config = dict(
    n_layer=16,
    d_model=192,
    n_head=3,
    n_kv_head=3,
    head_dim=64,
    d_mlp=768,
    vocab_size=2565,
    activation='swiglu',
    norm='rmsnorm',
    norm_place='pre',
    norm_eps=1e-06,
    positions='learned+rope',
    rope_base=9880.0,
    rope_fraction=1.0,
    qk_norm=False,
    attn_scale=0.125,
    bias='qkv',
    tie_embeddings=False,
    parallel_block=False,
    init='normal',
    init_std_qkv=0.0361,
    init_std_o=0.00636,
    init_std_up=0.0361,
    init_std_down=0.00319,
    optimizer='muon',
    lr=0.00634,
    lr_mult_o=3.0,
    beta1=0.95,
    lr_head=0.0136,
    grad_clip=1.0,
    warmup_steps=200,
    schedule='wsd',
    decay_fraction=0.805,
    decay_shape='linear',
    final_lr_fraction=0.0,
    batch_tokens=65536,
    seq_len=256,
    doc_mask=False,
    z_loss=0.0001,
    train_tokens=624800000,
    steps=9534,
    dataset='wikipedia_en',
)
Each number is 500 + 25 x the weight over its row's rms, rounded and kept within 0 to 999. Layers, rows and columns count from 0. Numbers have three digits each. The size before them is the row's rms in percent of the matrix's.

# layer 10 MLP up, 768x192, rms 0.18, rows 610-703, columns 96-143
102:500516476519549493495514519440465527461519512494503525509518516511479525492478538502509533517493489528500462505448503514481512533505501514482467
099:475488469488488502500540500531498493503479479526488492513500476481508461524497520494522493494514518538471487497526505501508490531509510519481508
101:509515494555477520480508528535471503547486475483503479528482478502531542494470545484527487474536520507539530498506482494473520508481486481501480
111:456487520512489509503497509504504521493526481504502532482506522464498543504474552452480499428539486466466514540526489518504508519467498512461526
106:507512460478511473495531538489449487505526477485558541475460518531539506487522486515479485511459454482471508498481493487529499483518469494519477
101:512509527453494516504486527511461516520467495482529480426448490493519481516541473506581476464495510463516516484437525525489488533501506484482489
101:504509481510452501482502486439533492530521479492474510489507511516496461497471534532476511500497451486527530500478467516479510532526507487513490
092:491453498485510536476499529511524505492497518491481499498527447540479565483476483516487523460499480409513501535515522504515512482501532524518497
102:475513492482562523487502503490491532483446467565513514473488474523491526526467491494488487486475496498469500489502486497547466481520565471490533
108:489509493450518532507508500510484504487517536478518508500503529510508519522494482505504508495502504480500460500538522512467507473501529512509489
096:506521503462480519480507487464515477511511495492500499522475508504486488486512477578499480479488478483485530460459541523535501516532529479493487
101:521509490490479507491498515494485517506512530561516498547512531502523516560522477509465506514498560473520518517490538538548533529561489535487513
105:559472482497524511500479491485499527514473493529543523519496470510507475495523500477489479473485506524503541471490489524484501475479529466550535
096:462442487492510478492541491508466486500458508522467517517511480442483451512463456512528509488499530501465488534500496513524468465486483506491529
102:475523521513494477471490516551521488528506494508496536502491476499418529469473507456480523474476498523506495505505549434501528480476529480525488
100:432536475459470503468494518507483480536514521517492494538527506489517477481498499504491465514528515494474526486463537509513434530491496497486484
095:493471531498509458463523529483477495508481482503469473520494507467509442463495506521498504509498499514467486497485494505488542517510486517521495
088:556502552541507492506509466443465463484447522491506505499493445510530482542502482555522499529493555479449484496463492486509470506491460463487490
092:534540438508480477446558500509475541466504519541515518493530516550504480480506448490510517547512513497507453493453508475492471499478533484517516
109:492507494494517530506500489482538493520472507480537527477482510500467503472504513509522446496510556474540477464527469512478512510482513532493516
099:494556528484550524498497539506516506494476539474478502539504473490494480500506472465498497526502540525511489475528549483456449467521506469476485
100:481490502494469523465473473537501525520543514464517488494467483469504519542497476512507444512492484499513467495485535530467490499470498435523506
108:506460446524532472494542487524507490511518520483515532472475505520489521526506521490535520517530512482523470469491521485531516502525487511479489
105:475469462547548515507509466492508516507523509492541486505463509522468506500536475505485519512471551530480471551488470554529508483510485462454530
117:475523483493481498509513475487486505499531530486507502493528490481446434511446485525546517542529446483506473508514463507530495520442524492497504
101:487491504482521457508524504515484523521490454505479480527502527553524511521492482464470543509506455485512520493443526431497525501553472513503494
100:482504512511506498448491510481517513473544515534516492462518508523479482502463518499442472457494457502547513501428474443512510492483540472472484
104:503449488486517538482495507508471531520533483464535475483482512483494476470512491522511478507487451496510487500531515492509499494493486499504525
104:493503497513507504506513497534495495502502487514519497498500468513527520541441502520506520479447542520504535513510531524485500536504486498490503
105:532515507523470492540492459488524497514546530531448556459510503502469522501435500471499482521555522496492504512500515464486528503528517493498548
108:533475519468548494471475463510519493497509507483504495512524480519473474516504518517544517530487516484498489480467503555484516491491506475487465
100:533524484507508471498513524548451504498479475508516482505490460491535501439514469483486481487517501510488456498517527503492514535498483492500457
103:485494534502494496557534482464516478519507497485435510499473527473505468517496493533528507482507529551496488503480523513495505520505484504511492
100:537462489521514565513503531490468519470490502487530485506463481469511469541496530520505475499496534487500519459498499463513534465531434466510514
094:483489500528490519501511499519478517490443471492484433512528470506482455542495474485525520445507531491525489525456528521497497482565458521515499
096:492492509525482492497456476479508491514505497517494519545518516535502504531539509511465490515512504512511571496497507500531523504469527493502516
106:508463481509505500494517528513510495470495493485489458498494521494511465497507518465473546450472486465508524495488475551509535516484526423507533
114:486520488471518467490511474508500481514490478496494496519515551492512459462521460504564537521519509521515507460481493530487473486467456535512526
078:480521495515520491499511487469535517510506499516511547472476487493537508492459478514502501432492491528502534454475474516511484548479502506458491
100:534507484497491468487504503467502498512511464521487551534474540462509483509503489463489509559484490449502526486538472523528523490485543509451467
100:540497499480538520495487514500486539567520491497512485490482460522543532494496550424482521503525504471537522505472478449472511470552488548515484
091:528497524512492548539540489464501498457522517505525516509540463488516513469529534539525480471517542448472484527475500470493474521525532501511556
099:480502498509449529514483451456532498508539505503476478528456514536530513471552536551526500497518501495518530496490540526508540508539490518497532
103:488508526461482523480475511492477545494458535519506553526482494500531502500510538484509473505472467478495496480537493513531514461461514475506513
100:517501520520460511464515462465492422498529504521519497472504604471482522497531491506522499463516458480473514510511481464504488516482500509470512
101:463507516506510490506493557483499522506532471492493513500524490482523522543508487498454491450494532581488493467481549480481527459483514474549461
099:465511467492456530469494503516493505552496513488465514509524496498522549471503516476464525494498500494503517513490506525505514484488473510538546
095:536487476483512495542482475515565484517477495512512501537486493492524476496510491539533515492525562479479487473463513503479528491524510518481517
089:512488539558520489538483547500478510489453495522498493533503523478446521519516530509459523515494547489479483482480497527529548487470536501480508
104:460536552486529536500490445463490467518481500497480479483502492469512499508486492472472489488498521492510539499504539487496510530518430553500483
100:507461501468508508534491520519485497510509522518495510484475456496498508482488569512455503500495529529520483511518462512491487481492539517528472
095:483483525486516493502503508475506466513513460501486508526492480475510502496507502488503519507463525496484515515514511508525459525474487514524554
103:471481483448494497505513495507493505485488447503522490493543524504495502484529506469491440497491535517492518541491517439506501503526490512514484
088:481510531456462465521502447521460531486519485438467495511452494481505518468465484497519532485450487514506553500508516535456487488515506502477499
110:526540530508487481520538547485502515516494477488503484503518501514540514461506481464456479499507501474487538476539495541483534461449507451490516
107:530511528484483458471518544503491504483509482519502494490490481524463511503503494485504503466504472500505538490499518509514521530533520475524503
084:471506516481525482519509512488516494513489517516524538515459509500456530465539485544524519484485482536556496516521452473495494510523489488454507
106:514485476518514481502544511459504498488476473496533525502537466505473517467496492519464490514496525500468480499469525528501470485471500494542508
108:484509488548467497481492553477570565457501463526485533473481509532524482437541494543491487510502496496474467510500495508472539474455462517522494
106:517460506500522450523468550525518473495447458504525547472479518495518484474466494476492487525503514471501489474544511554560506459487519485483530
098:497482468473507557474467515463508518483540510516503542453528455511473514463495518473487511483497498481528511437494522479497481490470518499486486
100:451521469511478560484488523478513457462514510507460464512490498453517488443531495495487497455494517533472471461511537465450491541495529502542485
094:470462499509501478476482453489514513446491522507539522553503466538501498497470468469504488528529515469471527531465498494491507472494449522499467
090:526507517492493494500499482487505461495522555545537504514541507497525477526469509515495500529534537500443501534492471487495507509506552505500450
097:474547509506468494480514501503513485476514550489554515467442521539514488498560423503465534518503513483486479505480512494485460469473502472527450
095:458542493490517476458504521505535495532495480509530511496489485466472504460470519524514507500454490522519528540552519529452503472508506505541486
089:490466489527454445498507475477495520515509497481484483500521529544525484497454507508539515503510481462560510527447534458539525507488490550544482
118:487472500509497470489500501509487514469446485526515488520504508500551507471468495504530494476522517482549486516536437527477519501485471510520487
106:512526522490550503488437495515497508485498508486539493454478511519478487498472511475547514501522492540516481498477521498499523514498517504525516
105:504460520514461483511538551511505485477530503501499468456566458511494474496488504507543466503505491517523522543510529534489497503481477490479516
109:506463509510497518518460498484530507522482505501517451466476505532479466465480509498472510465465497501478470505503519506475503486531494493475530
104:496453451513481513507513508492514481504443495526522517532486479512519521532506488517474478474491524457485493503451535487513490514517491507583476
107:541531527507493491541533472501517490471494496527493496465470508514536511531510473482519494499480508502501522505516525487497475531546504473511482
096:505493526476520512465550478486516512463498453494477451509473497475473544509495529503497544559496544476476498519536507489470477528485498518503506
106:536493531501481487543503498491495481510457483472505481525538490469487513492495517545503499516505478531547513515494505497510523540549492490498520
115:487515520536500551470516480503472472490500468542546545475533524510484485472526499473507506467519486497541473497472479467521509549496492526516521
107:511471464515512532518486482508545504506546496495470510493496479480556493534469479511515496513513495492475450524479516506536494526491526504490502
112:497501493502534531494499464501499481499498504470453491495519480565541570492523503526506502497489532499532480498490504458492534483467546539520483
107:518488477507485542515528478481499517514464499525510557538514513507536492535486520507526510550534525494518548539493528597473494529521514521516516
105:509488489481493509532509476514513521481481465461525459499536441502499471497464517497530507474485541479457508495531517523472489487476490501468558
088:503505499462513499467500475520496476493452522520524539521547530485505483485473509562469517514474501485485463499489500495507553504491497476512497
090:496512536441539510505533484498483527485494484538521501498500532493492516468484486523488480510498523506497488538515459513514471463545478524482509
103:493509493559514493506521486462516533502498503502519495507491510513487533511527479478454472494494482482531507494504511544528500499505513477498548
107:517501513474489494507479480539539541439453512522452471526494540467499495515483530521492485470504448445512482509551506499469519484505497466496482
105:504492462540481476472452509525542481514514463502525456488506494530493500490471493498540505451492526531503520518484512491492516484507486472496469
107:516524485504483479526484509479466481469504499548530500482483514532474523479518532531480475520489520505482522446528510539504469511533495511481509
108:533510432532531451502519499523489501460474520510559517518500472492501538516471532497518497469500496505495489479500535544495507479546486510515506
095:524523467495504499497517446482518541527499521546509531504559449481496475467487464495481522464495515482534579510508530526463502481482478515528534
101:520497482502467514482477529506496462473517496505488489501530482517457520510536511466521471531490536515523467524491536471498437463513471473485494
101:525533493472496509471505529505519511452489502478504500520481550537507515511517470561522522500515495469471524495535487534477479464513455504489542
104:497500493510470494526488467515506470531543502541531499541476552483468514485470519478476512506516482506459476507516497485513513449464511520440500
109:456512501490451495475506540506489544507467516524481466461507501530496531454506514524525525516503501512514482494472506485554471494468528472496458
104:546502497529525508487486493480491498488522470510500500501527512521526475503525521532505431512549459513504540487508517501458524462515560545506471
104:483509512474500545477556478448491508521508530484527462446523487512507473481494514514484520478470528486479492529484515525509534491534492530479503
# layer 10 MLP down (transposed), 768x192, rms 0.0442, rows 610-703, columns 96-143
113:497508536521471504489481513487506498484568446514526462478542525491494479465468520487521476499509500495512516463475493483503539533503444518475494
096:502474507521489476503494474512500480487475506470484491469446467520507505473508459515518508488476493446512511493550523520468460506487486451498508
099:488503501522483469515442538534535488510536479515493494507478481453492487530511481489496510530524536506540526512503491511495504500474535524506522
107:494460511505484495478506506520509477501447513516532489511534484539486539482487514527518509527536480491516489495534478484478465466515479547537492
100:507525477507506528495474511532533522480468492481463489472526511493520497529453562493491504488465449449525542472538525511495531524476463506459538
100:508466552527490519534521528515526515528531533511480485478531531523498512549489523479580468500544510502486466498517486513509513504501517503502482
103:513482518489454502489545477488503529492488487501527487558513496524532491492518511494486498531512501498507494474465504520524519533505498505522477
094:528514457508556487499526524504507486549531516483525492463521503522519515491479471527467521499490514527490509542494515503500551477502493500530526
097:504510500473521490499504504497452504482519493498482431482515494441524498477489503464442520541510516521538508499469484549476494521527510537515487
102:481465497469498476524449488492457510504536475543485485458464499468523527520461529485518481537450504467481504494483477488485505507532527501501530
095:515519498449464518504486485511502533496528508508478466463485446519478494502538513511492521518509519475500528487498460532503487542493521464465487
104:528496495566503488544544467498519509521522506467498495542472450487497489495513543488528474490484502481493463478519508454511472480456521523474474
102:489493505515517493485463518511507506529478547503542518516495490528471515523507448523535505545495486493532465468512488516509495514519516501507506
103:538468460511512502493490482510484546513508517475477497533502472499453467489474518499513495498513537474489517486533510475496502487488488531503517
097:533478489497492516505468463512487509470487500492516492479449524528518525506542466514474502550528505497442485470541493509518510488524502502506506
094:491453484545521512521456523521522547530480487491516476488495504473507468538500507526494489498517470533509497474515539509505520527518545547487533
100:515529498501511483529493478485534480513480508477516505471450478488548516489490519514458507528530457553523504483476502569479532477450461510497480
088:466497494476522503523442477491521536541525503483520533501491576494536520523492466524475476520532486526529508511505525482536555530542514517469474
096:517540545538496521476488510500560497507471493464481502479512472468528511480506481477468479514509517555485525494471513524487530486465483508494489
106:509494509525526543490539448521495448522499465505507479514488527501472474474488459492454475472538520488530519501506486444518490485488513502502511
105:486501514511459528500520546448525503517488521536450495451532500488545524548486465495524489515517442525528516496487534494510500508553502527467489
104:467532530479509526499505502563517469492498507485491486510481507515484496480533489492514512489449526491464477482528493486497508547482476538488492
102:521452499501493508493519521473463496550517480529510477517468470486556499496522500483468502526524476492530513510532454489518474507558503439436514
100:462470500465513527478478468500510483459487499507496507479562519535507554495493474502451500498481463480522468523526472521513478493492515548496491
108:474459492510518512502507491452487542497519512502564497566523512524511511506519477481505535487529462510489482509458524484518495496540491499501540
099:473535527475510535495523501511508480497469527515483510558483473503529463493514471483512519492482482506507515507531478459487549458474520546544524
102:508516483530494491526498514476505515454508506462520505462495490510528515559471497487459515502508487554507526488475486499536560497550528507495466
102:510500499557496516536458515491441520534516516488521496465460504552513489511505505497560476478509490506542478498544532524535504504528475509475500
102:500507535498502475502484518497486479493506465476530450518488530503504520490515461535481501499499527505463470434460448492503514496493474522541477
105:504506482468521531469502514502497466487509546496502485515478484475553533488483474542553515466518476513513463479549417531470499488510494531497491
112:487432478521512428505503486491511525468465503514473521469529503512478511478492512508517503488482483445494477485498478534465505513549494520465468
100:527498479513477453520488465507497486527473489478521462534496474507443508506506520463537461497510475484532453513540506483508457506511497516529493
105:495531510517469556540534501498532538542475485482521503479505524495455464500450459504488479487484522503508481486481481489531487505548519515486496
096:464458499539496507480530492546483529505527441527483474517457522521511504496554496433511543510550519567481505520503517503491489454509526513472489
099:531458476496513486506515502478484483478426535500510474472479513557488447466507500520495491516482495473495458474546488517516493471510493467512493
093:501539498495472476482511493494500514554507509457510510484475521543499465520542504482474543527482500454509484462462486487516457488467501489498492
099:482521556464525507489530484501522493536466483523516447481492498497496507515496519500550497494470521539508453525468501498503522511524500509472510
106:491514470475499489529519503505523513495519481537519486552472472504516469517510591485492486522508495568509526484482525508457471530475530514526476
088:551517535491488509529509533494496466539509485517517528495477551486502432513540506465509484515457507449471479516520520495474465485512505516534513
099:497512470459496463501507507529524515510521497489480562441508494493472482535484446542512527559482511448530486477503459477511486517487520487468517
103:478530511472511487501460488534481515524507533463501472463503495510521460476507483518532485536525507445542518543532483493531486502464480536483501
093:492496481542538529497487535484537508493505489480511487517485439490460515493512572507503493495494499511499476532497452549508508518538565474531493
097:490472503488491544474489514471487525471438548509485474486507489504503533476490546503498466476551511503486535473513561488508527495489499492458515
101:492499503482543457525495473507429478518511466536438468488521491469523477511522536510475451529517505494497442518537516497531465500489518487480475
103:525456517509477532525520503423471524549487502506484493493496502533506508485495543457526471496513495486491517448549518516520551515462519471479488
104:526512511519508520460512472500530512497534503548485521523464480499512519503520506465489488525505526515523520484459502478509472499488501474508524
099:512497486478494492559520491542511489478496550515477502471493521478479528549501533523477449480500523536481483507557535526505526504476515527482490
099:497529508488501471459525545545517478497541481506514503478489491478476540523513488527492525561512485461531525492493450464485520483503492550528468
087:465495508496542525478490510530514502523485516502535488506457511507500544484516522553532511521497507519484510471516454481485483521513500452466480
093:488498479454527515492501484498498529485501477482523502513531544475495501518525509512526491497504499498495454478485496467444481506464487470504520
097:509492498518515538536450487534554457511521486481478460465523498501491546474503497483495483507492499453521540508522509509492462485474441455467496
095:542475520504539512521480539490494563473467537486491503488494528534494496498483496461556516505510488515514524532491519457461507460504486545537519
098:537512525488511467443510542492508499483529494503502494540477475485515512540514471499484534461525487497486427489532487505506491503459502527496475
093:487493502508482499546454510479493544492554494517479496509524478522527495508463497458501528508468486467485512491496530536495516504520512548525514
102:473468459495428501547520504535520532517513531480515495465481512497477467452485471501498492501493453460535518519448474455490499511542539481539477
100:514469467542536470475548528490511470551460519485494493522494489494519539521490461502495484528498509505481486558539475507489459470496528489465502
091:497503480531491492526492487450502515526486525481476536489513516484490482452454487505480461520565497527471500477461519489473474490467458506504515
112:455495512511498491525527474527536529571525522496508515497453543525502505556484508480535509502520528521535520532543477488530527475545501485509515
098:499463473492513480507440518522503479522477499519496452523495485527509529509481483516487498545507540512481546496489484513488518487493531466488540
107:546486512520494481493495539522498482520518513528511514556503485480477466495510528504452534502509485481535495489497532479446515493513449483509486
102:523523516483492498473542512504496522527471520457512509523503566445490488529487511469517492530499546496514531491516508517503529495513486475427513
099:505532502520535492520515446510479489516505532454494469523480503535510484494514508565471480508505517505542544501537468462505528490473514516464468
092:527496478510507467516470490523523467498488514480492455508488493458521465512483457456513515508521489469483481520492527509499529543525524504486501
089:492531496520550509553513483488487511479482520515457493492480486483469531475458491524478496542505483497513482541494525489504513475470491428501500
103:505495461515505519541530522508497537553436473489482496521524484474464524482474489493498439514462502491527539508512489548524584531535519539503517
096:467496488539487469467518484538508462515491522471506451459498457443480505503527513483447470477490505504482505492475485482510513504537470533509500
097:478553499494503494516498531510521490506457471510504496490508505484509498501484491485464478484498527518445489473492470473476499516527484530518517
111:500511470516501490511517529470532506446477489482472463505524479514494485524504554487536517518487551505518474514524459476529477484526496507527508
105:462562533507524503520462474514506509515490520491485507448541480526517427526508559499478506491506489468496478522481517461538488498430550482530503
102:502451531511472487523516475499535514517461489548486525533515477483491460479496510526448487511464545514510507509463505472510516493459524495506481
104:496543502552486490519508513548472480522505464513535522482531539510515484522469440501510469516495530526549510466531528498457527556504518502510440
101:495505455521512488491484508472516511498471472492506453513473522484512494431508483467527502543521521463459525519437499513480506479476514534479521
098:497482538526556479507507467474503501492502555478484525510536497469473477487475480498508510533442523482512526522523471516492506522518528489512494
102:472495459453485453487531493491508497472507469482483539491451486496529515511538498480502490505475453497498522494533525480526480457507517508459466
104:497510487527486538513494447489498496521502515519485517518486516505501548442560504538502531509507506535486526522479504474493533520486514515557443
110:534504454511486470498516490477492487516506512502475512512516454498510527456493539527536478494472494492499485458457485479508459514551532479474471
104:503487497510501490475467511493491485516534514518530547546435502473513524460514477497531485471551551545503471469545471489513477497512494514481497
105:499504493529518516508533507509482502515523463492473460461479486500525420500443486512500472514496500507529493521500497507500485494511538478487494
096:493502499548496487434471492526480531468514496502467493450516540534448510478495461503491494522480485514480474506461501511524541516514494518510536
097:561515504558495438488465507465496487474508500481516499522502494552489543540512490534510498484538487523476491510532500495484521484524490504504467
091:495497495516478480540492493542532459517497504503496531504522459527501445503543489500526481529554513506469436513544485489496475510487502514492503
091:499492491494502468527552504526506523505572485472545498510517492486526511494537478516472492535505478489516500534549521500505451531502527515458510
101:463490496496521491475488487480527495511520503500506482444530521482457515516463495486446503502510552465520532521523478448469502492437496530528534
106:507497512481521492506560476523481503532490512502509454537498489494504520477500516534526454485509527454487543461514456507516526514479481473483513
103:499469509495509501524537492488540496442501523527488543537525471499526476509511470558463530501487513513484476486544487517520493472481475522457523
103:522544520469512537465427458496512512515535525457497510496492493535473496512500520458522517456511474529495435494493469487522539483503520499516520
105:520526468497527484536517487543546512522522514511474513518501471452538500497495490495470509517482510526514509506480487514501454501506515502516529
099:479490457494498482551496512550486514490504523502536489454426493553473464471501497533508480481512478463525487502513495520471471488532498448529506
096:484535506503526475478539500490499486490503532513498481514498481546502507491496526481479453497538524504529491466500539498478503512503460490534458
105:502553563488521485466490499502478487552546482518498521549493466523501534502465437525460487522523540495517504491479481507471533509508509476518516
101:458507507479493540503472499552486465451471497502441469498542542503500486491519522479499539498459512484463519542468524516527465494494462513511509
102:506491552537513486515513455495475526498520463487494523513506474482508505500497451517494499477502504507469489514485465510490508520545490453500522
105:486508525495467486510492538494508488507494509449505458510469518502500498492501491493515458481478521488509492459457527548515496509504508477527508
098:523484429533506495497503484525513485505516506469496515492504481483473512499510515490495476548531493485488484526487459526531491567531513456475544
# layer 10 MLP gate, 768x192, rms 0.185, rows 611-704, columns 96-143
099:522509500439478476506513505493478480493491523520491504460522464506549504477468516502525491499498490520478519485519504482501519527523526517514471
101:442479573547511488480530495523487498561466466522484528491534553519504492492518513516529505549529520559507495517503531514456479471473520576509504
106:496467523479497478475491481505477481501521520496506587447473477523526511512550515465512472538478482485505511516515497546529468495521483453491512
107:480456502460482513518523479513501525495468491480489510516468459488461503524515507459479498500511526554486480523536512512507494521482508477522481
099:508465496500486511515523507509520501447526498516504532510548510504497504522529513494522509518506535485484511495527483469525456522482464495482480
102:495490541465515542481504510528513524518501490478529497494483492510522464523477477481538515488503551484505496484480512504503498486548485455501487
090:494506486503515531521502543510475462543501537498525466522514480494510454503493474528489465535475514449484488483445455465511544531539531526458524
099:512463500509494495460529502529484564469524456478494534485486515505488511505516471526501474495462504455465473449520523473493496527513499461507463
107:529492526518493480502548527496508527455459527466515467533482487493539501543484480456521496511521495490507446519506503551500535495507531513515502
094:539474575459466516505472491512486521451521490520485495522492449517521494541476512497480516505494508478571527520463461528482473515519470512528499
103:506498533533464511480497539442524506485517512496504520464485508529520459506528516558504541480486537470524498524513506554487519496508470518509480
104:561490526438489509528503533512523514470456524477550451524502535509490507472545509515489466510477495512468433468489507477502451492516522525497478
103:488511507527461482534483527497488474505504503496522523470510513531511602519546462529506486468518433520519523460544533497456510514539503498535494
102:508456501524506445502502451494521492506476488518510464454512490530524544494484523475508507501504490536487513537506492492480498497500513470508491
100:499498521476513476502475482513501536464500533521475451494505495502523469516467505492542502494518493525557528454506484488517514481514494474568496
098:512513490508488494495489500510509494560479505517487492509499521528571510513528482526532569466534452548525473546463494542458496476483482516506499
085:484513499519531490477462524497504528482500471529482502515496520533536478529478510471484501496516510503500451486516466507491510546500509493462459
094:486502487458518479500501477468542498501544497466489530471482494457509471478501475485489525475479497498473514496542542507524475510468505561530482
109:507489497524465555498524495532457488481506490498486488505470490524504504434491528500551485548466507518504476492490494500470516459475517514481488
099:427497559494493507491520518535487525486475482506471511519518500529504493491477493544503563523503528509471501475509502503541473489520554493504517
106:546494470537491497482496464477518505521503448522538476487520555499538487531481476522500540498514536533555498478520488525509471498495503493519517
108:481462524480480496441469469513527524506475491498517483476531467497472546497540504510502556471480525503526485471558488477514494505503508483514489
106:481504498554497481533494515507482516487482526507524476493489502530500498524522519512508503508479502555560479511562504503499493514484519540547510
113:502519532459470501529529468520516554474499498526518508516457467521548477510504505498470484518491481460515520497499520456481493515472508558486472
103:544475530504510560519483482540498497503497477496568486526484491500480504488467492515488537495532500459502498494521488480489523500533506505458458
107:426488521527490502532511490483517468468480512465536465505480502532492502520500488506461528464506529482511453489505495491492531464526528502510484
106:504488523532487464484498471449507496482532472493498533494491512487514489514484478493538468508473483530506487495505514484510500550473503511466446
100:525465503503492501491467491527493469502533465493539460520503523511521525487465506466487471523498535519509484494442471520511514480494494476470530
094:460514466502499492524522490483495503501481452500507460454534459498461459511468492464508490484498515487527490459461544483538494516517506516480464
106:521545494486478477496526496536490472548496489543501515507454503523542518521436505488477485485532522504502534547514485466481508534522505524530494
099:530526508468459480494515474479522513538484533521528512479450514522503480480462506506468510476522494515449505446474540461481508528482501460499475
110:551485544476526511491505495518490481495491527458509505505540515474519557493469501490539492470510527518511489477485535468489457487463519529515495
101:519464489492515464488500485484527507513524434501559511494499495552539484491540539483514509504476478497517471485526504489483460484495464495457552
096:494486515506516477540486468507509512491494453465538544519479522512464488496536528468557517476519535453489496501473464467495505446481453484489483
096:509431530526500591518512469505456488471508465476483537499516519529462499514507483476499508515519519478524535507468530493503500499505496506520492
103:474545459536515458536513500482497495494517502509480510536514484548512504507471539470463498473471486482556498517499482482496501521456487471498487
112:480530493497507488489504536509508561515501573540513481466482482515474479480536533520512509529498453535521466518485492509482507527495500509481507
084:552520552493510479479498473494504537524461499486481532524499474508513531503484498535478533479478482500498518518498541518512521518504448481488469
103:492520479495460488474505512513495514465519550478558527527518501491510529544487544518479502518522512481490471496472486480513478520463507520464484
101:498525535513477463556521487516471506520497465486501523504464510518523507537499520469480496503487506513527510481481502458508506488513524528509514
089:539517501509498522526521495473485495505535495456503488533492476511508501502529498543495470519503497514490482488539526494531521536520586549509502
094:485477503504507494496515515495497487482506522510543489490498447516504519474483501509468507504500539522464489494512491483526504443481514454491469
109:469475503466496510519537528491492537489540542487492477525477461509538467467478494516517523489474476465470467474509480482471479495488479450522514
099:485536522462509468495493531469515508500527572477481464488484534525502549515508478467494488517495469512502495504496520501513541504468510496437520
102:523515490450469537516522498527463509476485508496538524516494477499523498484509490522491500477470466510520531475498516487519459571495499529483465
099:508522549486522484487510514514482443513547497515530514513516513477493489488496514503497492497497455544525501505530504459517483515498466530507490
091:455484502504582536502544536459506514487447504517522515467446510446508547452507531480484469530435526539492504514506463460456482531550494497497461
089:531482522531479532523541520500546516539502505497525512511532493499530473492493520497508532439499492469528513503476547505499494489512534482511486
101:539519493498488482454425526560507471498515493534507444486467517498495518537490500499528446541507496533510478520469478501554509522526525494512492
106:530463516502478527500497457476514506509464516483519493492521529499531499486468494503459496484497460521513500451496480502560500515532502536475497
097:491480504505494489501519493492502486503533536519525476495512474527523500488494471534546458487490515509540503522494460512473469501490527512533502
099:520503533495534471522514513520483516485482495469516477514511456454479508501478507497500525460504479476502503522507547459436519453500468465527506
088:523469547498484484486547517498503487515476521497530509494502511487513494522528476507477515482509464546495466470526505531495489502498540500504450
108:527486512512497497524509464474514499515530463466518483513507507527484497501484508537492525471479530495506501501487531492497473556446469484487470
097:513490527502500541512514477515499498512498502516504490496530477479518504507525485489523505485490518475506500510527514472540495495516473500535508
083:485479496494513496491520504479493475501473543524499478523477520520485507509495476500444480496535549477490536489499572517494508490491494530457517
090:503438534511547490505563509493523541529480471538546496519510509475498496508474509530509489491492510489488497518518458501525494515511519515461487
098:480458464500494546515509531512548500462479515480491460522526520478529509499505472552519531531452507482490477522521516462462500509497537524516546
104:507543540490496465478504481515476530509551482505510516494491484481544447511520464508501494517520547492527542494533493499494490482479505529517501
100:492508516539443513515525469500449454500515438425505527562489481507523433482535519520452529510457499523505494519484466513522474493510535482474490
106:506502500490483492486530482488489509520507493440534473517532489477532490487478475487496556500523480478470501488525543487514473517464486573523504
094:465536481468482508487507475560516521524525485493514501494465517488523499509490489469477510491503490530500505463536523495498481500461478514482518
091:506534501507491484504512501481522471495493525534506493526514511516505492492504485473485498524526498500454504500520513501492511519554514520520480
100:507508467518509496530510487509512505516497529473506492515515533495492515495488478528541510491499510493523483494501504522500496534501524508474498
093:553511521535491507507505501473491511483502513509481530516479516488529488475530465538505471500525474514513479481476470475486453499463495472495476
095:506509458522455505468483506515443505504526473574482508469492537495483521527454483526482510477505510414520526492512490503507528479474487517515528
113:541516499496550515454518517423492482493467495460514529485468521459504520510488435477525481493473493509471494447543510470500533510452478529505502
107:525497468482469542520511468464488534496531486496498501498505487453541573476481434470538530497498515520478556483503462500502489506503496454506474
106:513533501448528499462531466468485475528510469518532523518495515506524480490493499519474481512518524491496456478501481495519515450509505457497497
111:477509506495485524502530483510507489495491510506497474548544512518450488500470481481466488499509491503522514492498529491485504519538452531525520
102:444509503497475470476523518502511503526489467471494512499462511527545487484496484502525551458489516499526503538503457461532507502476508509501542
098:531467479487503481507477476464464582483512483468445502471531459505491499467491542527470464495481468505488481507525463493482515488462514520540476
102:523489523527508472517535465466502523526491530470489517524509466481445483536482502500532513532542453523471494502521496504504511493532511485494451
108:490468534531475500516501506497481506512494493485505533519492515523525487533469513495516548457506513492488495521505495494464553496516485504537455
114:492469499472490484471498458524546531486519535511502480474521491502520494506529539493468457528487518428520517502486497490480479498498497501513502
108:531493490496484483491478489509504498500453455486483507475454516548477470500493488484507528518522512474490497497489524460487491485520505483523535
117:479525516458500468503523530510514470529545501515519471500503515504476523481547483485526476499500513515500506440505482494546551490511532504506483
108:525522539492485505464489508488476475507506509502508475473513543531492497504496512501514484467472535501483478520531544453495483493492541472476471
102:501542508528489544529523502486490498505483532479439515496492470526523495481452500536524498511492495507526501510467449457525512524512483491513463
096:518499513493486469478535462505491479499513527532531521516534490490504509517466513510473503536487470507494523501493516511560473510532515516480536
084:555507541474493505483470512513522484479470499508493507483505571504529510463511530512483532560528511478429510503548472436467480491450459521525511
101:473512468512477510497519496461534496493475524493516461521485499469484488530517477496505529443509493490497494497505491443532515503533463548489501
102:481474502489511460497547466512496464556492479503505471521539504486502485507461499506524469463506510517447482495484501490486539503504497466489552
104:539449505528510534491516494497502511503446504522528500499525496517467460494494491494510499504479462485503438477455511525485511499525469512493488
109:508479483480479526481516453464555473483491482500453540490493540480500489506470510495454547515505445458488516527473505480529482479552464505512495
098:509508485533530542551507475487502510534489466472475520466488447495522494539511471500484489509534513516531494562489499515489530506533501489525524
091:496515511457493526508499500518496534480520496477491436480451485529498503506502543470537485475488482429506474514501517542536477471498502485523506
105:493509479490516545517531505503507468458505522435495524512489506502509491502511459502504408489511549499478558505497499493515467501465510501518466
104:542488526484493509513507550514521516549516488527511470564535483510500462513501505549484558507492489470485473474456522495499504495475489554442506
108:517502521447550480502512456467479470566525486500492475475474480527480483515520526488512542475485474502516498458479530475457452495530541483494504
098:489500465478492494472551523509519516452492521469476477476508509481524473483468499510496480480481510519533526532507502469533453480503522513548527
100:500470496479487546498538442460494510530499437523529504487451515515545527479471558520537524535508510494523530499480497473527508469486504524516490
104:521497524492511497508494513484473506508544471478495478495473493486499529539473456493514497449474457503532521500502459500514479490509464482505468
097:514471474514494503518520508552471484465491460529497494501485523527498483522527513473509513511457470500475547486491448501505486490543497488474498